Each number is 128 + 24 x the weight over its row's rms, rounded and kept within 0 to 255. Layers, rows and columns count from 0. Numbers have three digits each. The size before them is the row's rms in percent of the matrix's.

# layer 8 MLP gate, 1728x512, rms 0.0523, rows 645-678, columns 320-383
103:113157154111113110169072120124137139142113137141106176095141158159149124165143128163108072131128134135117121142151116135161106080137142102136104142146166119150150130129142133136121131173170139
105:126151149124075111143123106079153146151111174164131123142140122121125123097198117102114093152133107130119112135144138131154116091157136112065161078108117068134139101090168125186093141136129154
103:144190137136125134154128122161104139153101104091174090119119167116119182151100121143094129085131131106140129144123150153149097137110142128125110130123134100182152080124107096080155118111117106
100:096107130113105134094121168134167131111095114153155119083121178147134111146161121117102166127113125146141150117120104153118105118104154153113207127101142099139136142136126133110161116130098132
099:156132154116113053141129163129142117126147177112088107118132073127140114152120183116124116093103119131159121132117169108142134104138183118114134085125129074132131141126140133070159158165156111
097:144159129115133085160109142137099144093085098115129143126136111100151125134123152158108076125139192137170126199117139134155097125126094152175149144161149132129122125139132119166098167186144142
105:109121146114122144152091095136110121138092126135091160122072135142121119134123099139140163121102102115108124140149093133104103113137146101100108115125094103144135096093107161124144167100121109
098:134096135138145111146110107127132134113143158141087132127133109120152158127129155116137102102136153130154121159136138139126103110081172098085173161122145121143088103107178125147129136137098159
104:117101164143073113136154128141112125163137170071168150147119086126168101126133087138147125127153148107104155119092191189115145076111151146132140123130149129131160125143091096095145122134127107
099:111081161108091139142158109126137090137087107134145155104150106087104140159141154126147125056156137109126136139136089128115103055097122123119107195126126138139131097150110140148163081126158126
100:132133142133155138113114156138107151152167128102148119134137129111143153119168068128148120121114127113104137129129129104179138118127174104098087122076117147137174116138141132107118126114096115
096:130123100142110128143175126131148168104126119097148086143155114156129093142150123081098155116127126117116103107109142091118108164122126138139115099093091137120151170099076146167123141118110132
096:119127179141136164146151121127170125131141124150121116128103115142158115106060154157146098124170099128132100134163127101097134083130136121122109121098117121102139160147126131119123125137109121
098:091149171178124124112137163150113112096134142110132151087151104160141140110152117124107123132150104163191123137133159160127122164086086088098137140107129096121162132138133122148142101093150151
097:143154128098090172131164170127168127101110131151130137141131101119139176130163134129111120098132111125143111123106153108134130100127110113118141117111095127124147127133130137158129148144156081
099:169135186145148164089105103104128125184135090120110124086153094136123133121105096156107123128173094136115070116120153160174131063137172146122123095144148149086141139148131120108180094120145126
099:140141162107111139156105092149119163138110103118132133138168104100179142079114103129117116138133112152115145104153152102094108144110121095146142078124138146128167104125140135172110136111120145
096:110137120127122114133098099129166138117146115125119113128130160138131124101105113144123106144117139120137150138089146108097099153104150092065154088127102138158102095115141133120122097129166155
100:081074154124142158156095160136166173121109134128159115129104125111134096126096133159148154113167118084099142109151096090087090108124123134094111127128131130142121165143165123130118145116093139
100:149123145090100105145105128128124109127164132143102120109102123151115138150133113101159102091157130123108144143147129156131108122142157122073094131195158093153110149128123092150083075166143097
101:165123113155145127129113115115134105132102163099158111127121158101133141115098127147108171126160104135138145105098084133102121124118135141120155133076120141117134113110095145197155119097095149
099:098178143126149133124168108106124107106159154161086086136106115152147129136135116124088137106149125166136062099154099124141122122114101087148126073104129136106139100161119127153113157107156109
101:134112115181133103162175059108139119150173140096141098152099137116109124141130123108162130121097106137162129120133107122098079147113147132121133161088139140141119109131147131160108186081136129
105:119112167171091145126143176107110124131145204138155152151123125164144167132133138123130123151087128130120104136152105180201076111143102108140155154110150141178160127140133134132182148115138086
104:126126119122107140188132155136123160149145092132112128135122120116123127173086091148113110140131142123107106139111118144108099135146141131116129095153140154130102118132124139075093121154113122
107:132079133106135154154119150126116163126111127124095120118113138101118141115125152112148088149118163132097121144122090138114159161128121143151158136127147098120145146156097141126131134124106144
102:142108140123084126108147082107119162104114151142180174117092152075159108144157120142118128097121078108169152122148128171108087102143133157104100101125142135118162154133171125099155168113131167
102:115130161148110123119134085130105126106105120121089120126110141143101150120090113119103168090126152118133173106108088089113117155117157113134086117141119122145083167151148129130119152144124132
104:108099130126118140141131140148159149120110099124159139159111105123150117147114130136181110165180144077116159115122162116085134142157109141104100135109102114102147138109135107116120147130128102
098:137159100080125161128185100100127128091140140184112116087129100121127122137131179208151146102149094128127119132128072122141112170125174173116136131138081075148069124171144123108122150121113145
104:119118118163117113130131164122131168113128134158063151135150154167150152148100109169129134117123128089125099117130107121122163145180171162144156129138100134171156131143177107140119110141126106
102:124153131146122124125144130141122148115108165148140128124101122165151138093164115127133101126119125178129131120144111129135106127118104068104108149111136114138138104114147169102084131095122110
096:109124100133125098114146158160102130139140122107144147147191112139116106124133122130182165142088176110135108166147129110127138134138140131137169160107147121141137108110108113095129147123155075
100:111141145121122091179130130120131137121088150119135171111129138140110128139110165102150091148143128107173123135141102143172123138154152179166128109123170130126117113077092089184122129152159151
# layer 8 MLP up, 1728x512, rms 0.0548, rows 645-677, columns 320-383
104:177127111130101100134134112116140117156195106099087102134146149160137159118149114121116091135122114132104128125105141112111132129131098140146125092113137141150131145129125103095073114140136075
100:151115141107137114141134074137117087150115119136129138165137136113123127188122150109102127124123119141095132131157128183147124102103126152102145122149112094089120112101125147099110137133111111
101:105146144113135116104117149127130143150171161139091146125149146065158171122141141133141153152142102114102158124089096127125105139142123126096164140125120149105100114153115140144098133115121113
094:117134115120149132152129127110156102134142191085107171174057081125164180093133148148120150110100107134135137168141148178117106156128148123184160131149162151115144126152185178162132111104111094
093:091086121115148148155120116169138115129114112150167159125082151113178134128090148088143169140153129096151158127120148107114134136129163141095125130152140081162122142168124111115116111142181152
097:153127149145112136158145156061141091120128122140102116109170090137152096139143152136126162114103122097134123141162149123116099092120112123097093138088124110153135111124129129158143151069152155
106:148166109115128112139162105138104119119077142139139104146180139107157167100116129156122145131182134094167115161140107118081137110144138166107116129158091143130139114094131164130156112101105120
107:165109135115132137110157160120121140111086128140146115116125119126127099133141100160129170135107104092097141085108126102112176107142129131143110119087126150138128137150093117127111141132139088
104:069103136163073087130112106120158106139151146124135147139103175145140147117154138104134094159109118139090147117109099087145160112117151119102178115131107151107128140133162140083136137138158123
095:105070126115112132192109112120136134131132130127132080159110175139097122109138119148131106137145119122126157161139144118140108120125133123100109164105126108140169054125154147081140173129095118
100:141076155151102103162143128175162156113115116167116082139138162134086122066102150117127151111117156149140138145149119126161120143141136161131136163176128093142111129130167152158138122133181097
097:127110100121116092131113149098123107133172142115130166122147092140130073175102113150108162145154143085137133130143122114120112161115159134157143133109136140155117118134137092111130141120136124
095:158073131146112190161181117111160159155121174143127138140147126149154166102079100112189153093168099110100111141133138067126110170145141096096148119104105118177113112114075091121129118109146084
097:118154104108095147116149122130162121104151111131158093119148097157097119112185155106136100127148188116173125101148102087100078129124159109128113112162156109098146129094139162157143160096142176
092:129111112173118140139108121122128137134106138144132071124108159064169164125110127154142137071155072116158109166096058117170116122111130097165117138141149116148138128120141096115116134126151154
094:121169125112140169119065144099144164113068122110140117134144141144097116095148118136128124125175156164131130110134146150157124188137113110118090144136116130123140129118134153107117120135118163
098:140134099160143091127102117111125152131125096137092094086160095108136091131144112142103132112126092138139174098146116129096106151133127166111119132094088107088121134165122168123119159126108145
098:121139106153104124118149143168116138127131101144068186126147115106162147123120121075122116141125096150102087122183113150126128081143110131105143106152152084140154157130121106113101128154128131
099:124114141154145172145096160180133136148148127117154110119168089142098095118148156123113131138092156175090202095125162084113116060137140157162111161168168122149134123110130172107102154090121080
111:143154129149125124137177137152157146149126127138083143133100102125151157095134131118101157088125135138128100152155103129144119121151150123122138113102110152115098121123138129165121172118151142
096:139166149136126130103141098130102133140098128092115117128158133140151099144178114114103149120150125137171047085103125083105107112112165169178153137113165114150131152101123140067162140117112134
093:137133124105159157124172126177149150091132091125144148095130123150136106130137148121113118139164180148125121116077108082141135138141114113147126129135103097129119099112157122140110150098061132
105:195110132133130130130127101142127092143140138122119119152128131109110098174125082100171102097120121150147146132135122108101156130082164134155108137130186111155131132109096160131101128123159113
097:125115118112149168134097146144106104131135137125140179162108119119154160137137121155157135131162098116112122125136147140215134153183111090155139182120142150115149103147128118120137141099169116
116:119128128129168136107130098114159118124107149157106147138131124140113151086106155165147113150090119105171162126159104114097154114101125129150162164100097132109128113107110147147167135113167134
109:119163154097139144119146127105136149158130074126166083109138112116136128123070101088152159106122096136091134127105170133104139101152139155170129122114133110162103101128159153135109124138125151
106:127157136118097158125112152119105096124106155158133102146127121196101118129104108109124108106149134138115131109115120136145107142177116117121106121101100115121137146125104109142135134149086145
098:138151168151123125151143147113103143118153131147104124152154144105115111112094130109155109126122191113157121140136157119149152142149177112126198095147148100114122090132163083123131139117121128
103:155133135079096088129135121142106153136155139096107101124098129083119136094123128128129147118110125146147147120146158179087115135146110078169146121111113163110134118099139130157147073175113139
096:124150099105094140154120178109089136135139092175118121112110130140138129135146107125150146117086151072152174148122136092100144091141127124148111109145155166106127115116135174124107116146123169
096:114166091113147104102138138170119145165165120143082135166161159102109117131129143125126147118139149100099141120107110138131124104158141132106122132142099139119147138079132135102138126131154100
100:190122130106108136141114060110108121137168135119159135147152114130144111104091113111104151095092140138149125101135097127109141136137177151109119125099164128091154105159167103180153141117129190
091:169098124130116128123135128136135135134180136090125156120153109130100149125115103114173158138165150094093165110128119180081122109172115135121136099092106128140141105106154158126135085155108113
# layer 8 MLP down (transposed), 1728x512, rms 0.0407, rows 645-677, columns 320-383
105:111112185111092138102096093099114150162138123105159157138118118094148084111112130130136106114179171150083082106127152129155146081132145156113097116134122102132142112153135163108137111137147133
100:157102095093127101187092152107109144163118100114095108127141132116105112113118082114121157157105128119097125146140149106179135150142123145129137123136130087139143126154131123110154116148110143
100:168115159145161134170107110156103122125124134134103131104134154175124137150146134138136108129095124134117132161130160151131131120128115121120109154126139108154106146113112136100135089102134153
097:105127121150134103095119110127138132122092129121128136144128196125136085151084134120152118163143158121140146089119128114119131163152114118139118126127089114128092113138129149093154103139165147
097:108144120111119112120131135121118171109175163115099135156128135116134135151149089148139125122147130110164113084128114155118088144111114116145113130125075132115113123159136140113141154171136156
096:092145102139177133142151114094160123142109135128126090184112111106130161134108110116146118091124143104112142139148150116072128101086110077132149118174157126089105142166121085099160152118138130
106:111103118129105155124176144106114082128123084096106119147111169139148128094183143081125115101113145142124113142109135127095132113135129089104148143097136146103160110205155073115086136172146133
102:115139130174085167151179159110136173120134119105112151093127123109107097099160141168153120110114136097136152142107087098159125146081119126162084129135183130161130106104107150107101142154119104
104:123088196126136093161077096098112124134145116103124128129122090104169152134121134122136095143153125121112117061120134132135107103148108089101142158134140116146126129090138093137119124136168108
097:148171177158142174153117134146100147111136126118138156091121144158145094120169127137119106104132136121128110112097095110129153169071146134170110125134112204120125120156131078100142126143179161
102:126120121102150141101143152131112102095123119139133093124113113136133122168112143145147088127141138100113148127139146131127094112104163139101145114164155122101123097102137125154173100123144136
094:132142152153116122140148118138118132131116116138159115160137125132128100098148136144128142079151047084152124115129201119147132135125091130137120114121124157126142144096131133164119161171111102
097:110167145160089104114122166129119143116132114123128100171094128104135111153123124142111095109115128108133159123089115144117144126161124101176143091126147176110132121134136128143162119133127137
098:107148160163150152139115123130122108145151130122108149176115088108121170191156119139135115164082113105114126138136148138104088129140164129156139122109131125083173128134118131180108132076099120
097:108191097109162160072176148112131107150120126182164139117187104115142114135116135152163163090130122140129127089094115104124144133136138111117161129120084164086126122138132095160132189119164136
097:141125147125115133177091139165162075130120126122131119170116069114113066152141079148099114133168112160103147139108099128113161110073116131145168104122138136183147130116163154128112145147151122
099:104152156136111162097112094121119128124105106087159135151166169141162121141176177162169131112113122112114153103152158093130137138188145137143157146117148127140118136096148114121127087125157129
095:151134134109122105153117109119112113161119126135137149128109115121125129135145141114132144102127108125117177165119116181135112118127110102081142120121141143139128131123119104066124140111128154
104:154092132099128109127137147125132157100139135130130107109165140120079094101128166117128167118167146122141142150172085086113119144136142143136148123131125104168104163111139136166112143143106135
105:127089176150154118131147144159122129157156126119155155113106109081164142105122130097158143149114149127165187102168150155150135135123171120115110130136128117101149143093166151118099115157114115
100:106155128101155129145119131110120087137164142084127095122141127131065131156133143131149085143110141115081150153141161111134160131119111106161104130108110180140173152107109163098130103124112148
098:100158179155130131173130108136113147121138173145145143177140136142183138140140083162146113135097113098117140145160170134162140118126101131120137110143122120131112094138137143097129135130119114
106:118120140130106154109119139144129139153083146140079154093149162141110131142146139122144132144114112125094112158101141130129149122146138103110138195092137139124101101174101136103126114116118102
101:114127105130103118118142128147124119066110093113190130122105095092132138117104074165149117107131099125110136107110099133092152142105118153092128093144076104115104156109179145161118165143101076
107:134156127125074118141134108151115146102145140140119154118138138156144126105156125150137134133141142119137131156160125104135118118108124092165106101108109162120140157154128171170116127094137133
113:140096137119123154135159162138114139121088136116142094123159118114150139070098090102146089117122131104123132139155137151092143094111136163109135144117153110094098163130113130107197069170113140
106:126171111142167143169155164083109128090075095127141149131160138132132157127139135106092141106111097123131119165090105091122192119077130151121156116122142137139131139203143110124104151107138158
102:147117118111135155123115128134134124123107143179124107121144106157091100127114104139111139140144116123140114140127121154134135092099107159117134106153111105124137095133114101096148098105094124
103:123101153111134132143123169113087139151128162142100154125117164126131121132134165126174159141112085141137121137141100149171176145161168133093108110169143088142129129157094132161128146119128144
095:139128122133152133069166135150098129134117157084113137123091180158113182137127152182106153143181131162122116131114139135210105104116094120137125132161139114117153160098127097107132128117086117
100:117121168130158138148101104117118154120131171134168141108143118166131124088111133154099136152146114126118152158151153150188139141146134145114108128046159152118135085123127108124113120147105132
100:102100115146061133153128150154107126110128138100108138116101109141109102113122163134138164120132110121143123111138119179128086112129107092091136163152144150110132124121169128118146119145133132
092:111147140165073098109166120147142110127140148173136136078156184163124137155160127158146164135116128115091145111106134098157145138110140139180105139139123139130129128153118138134111174070100136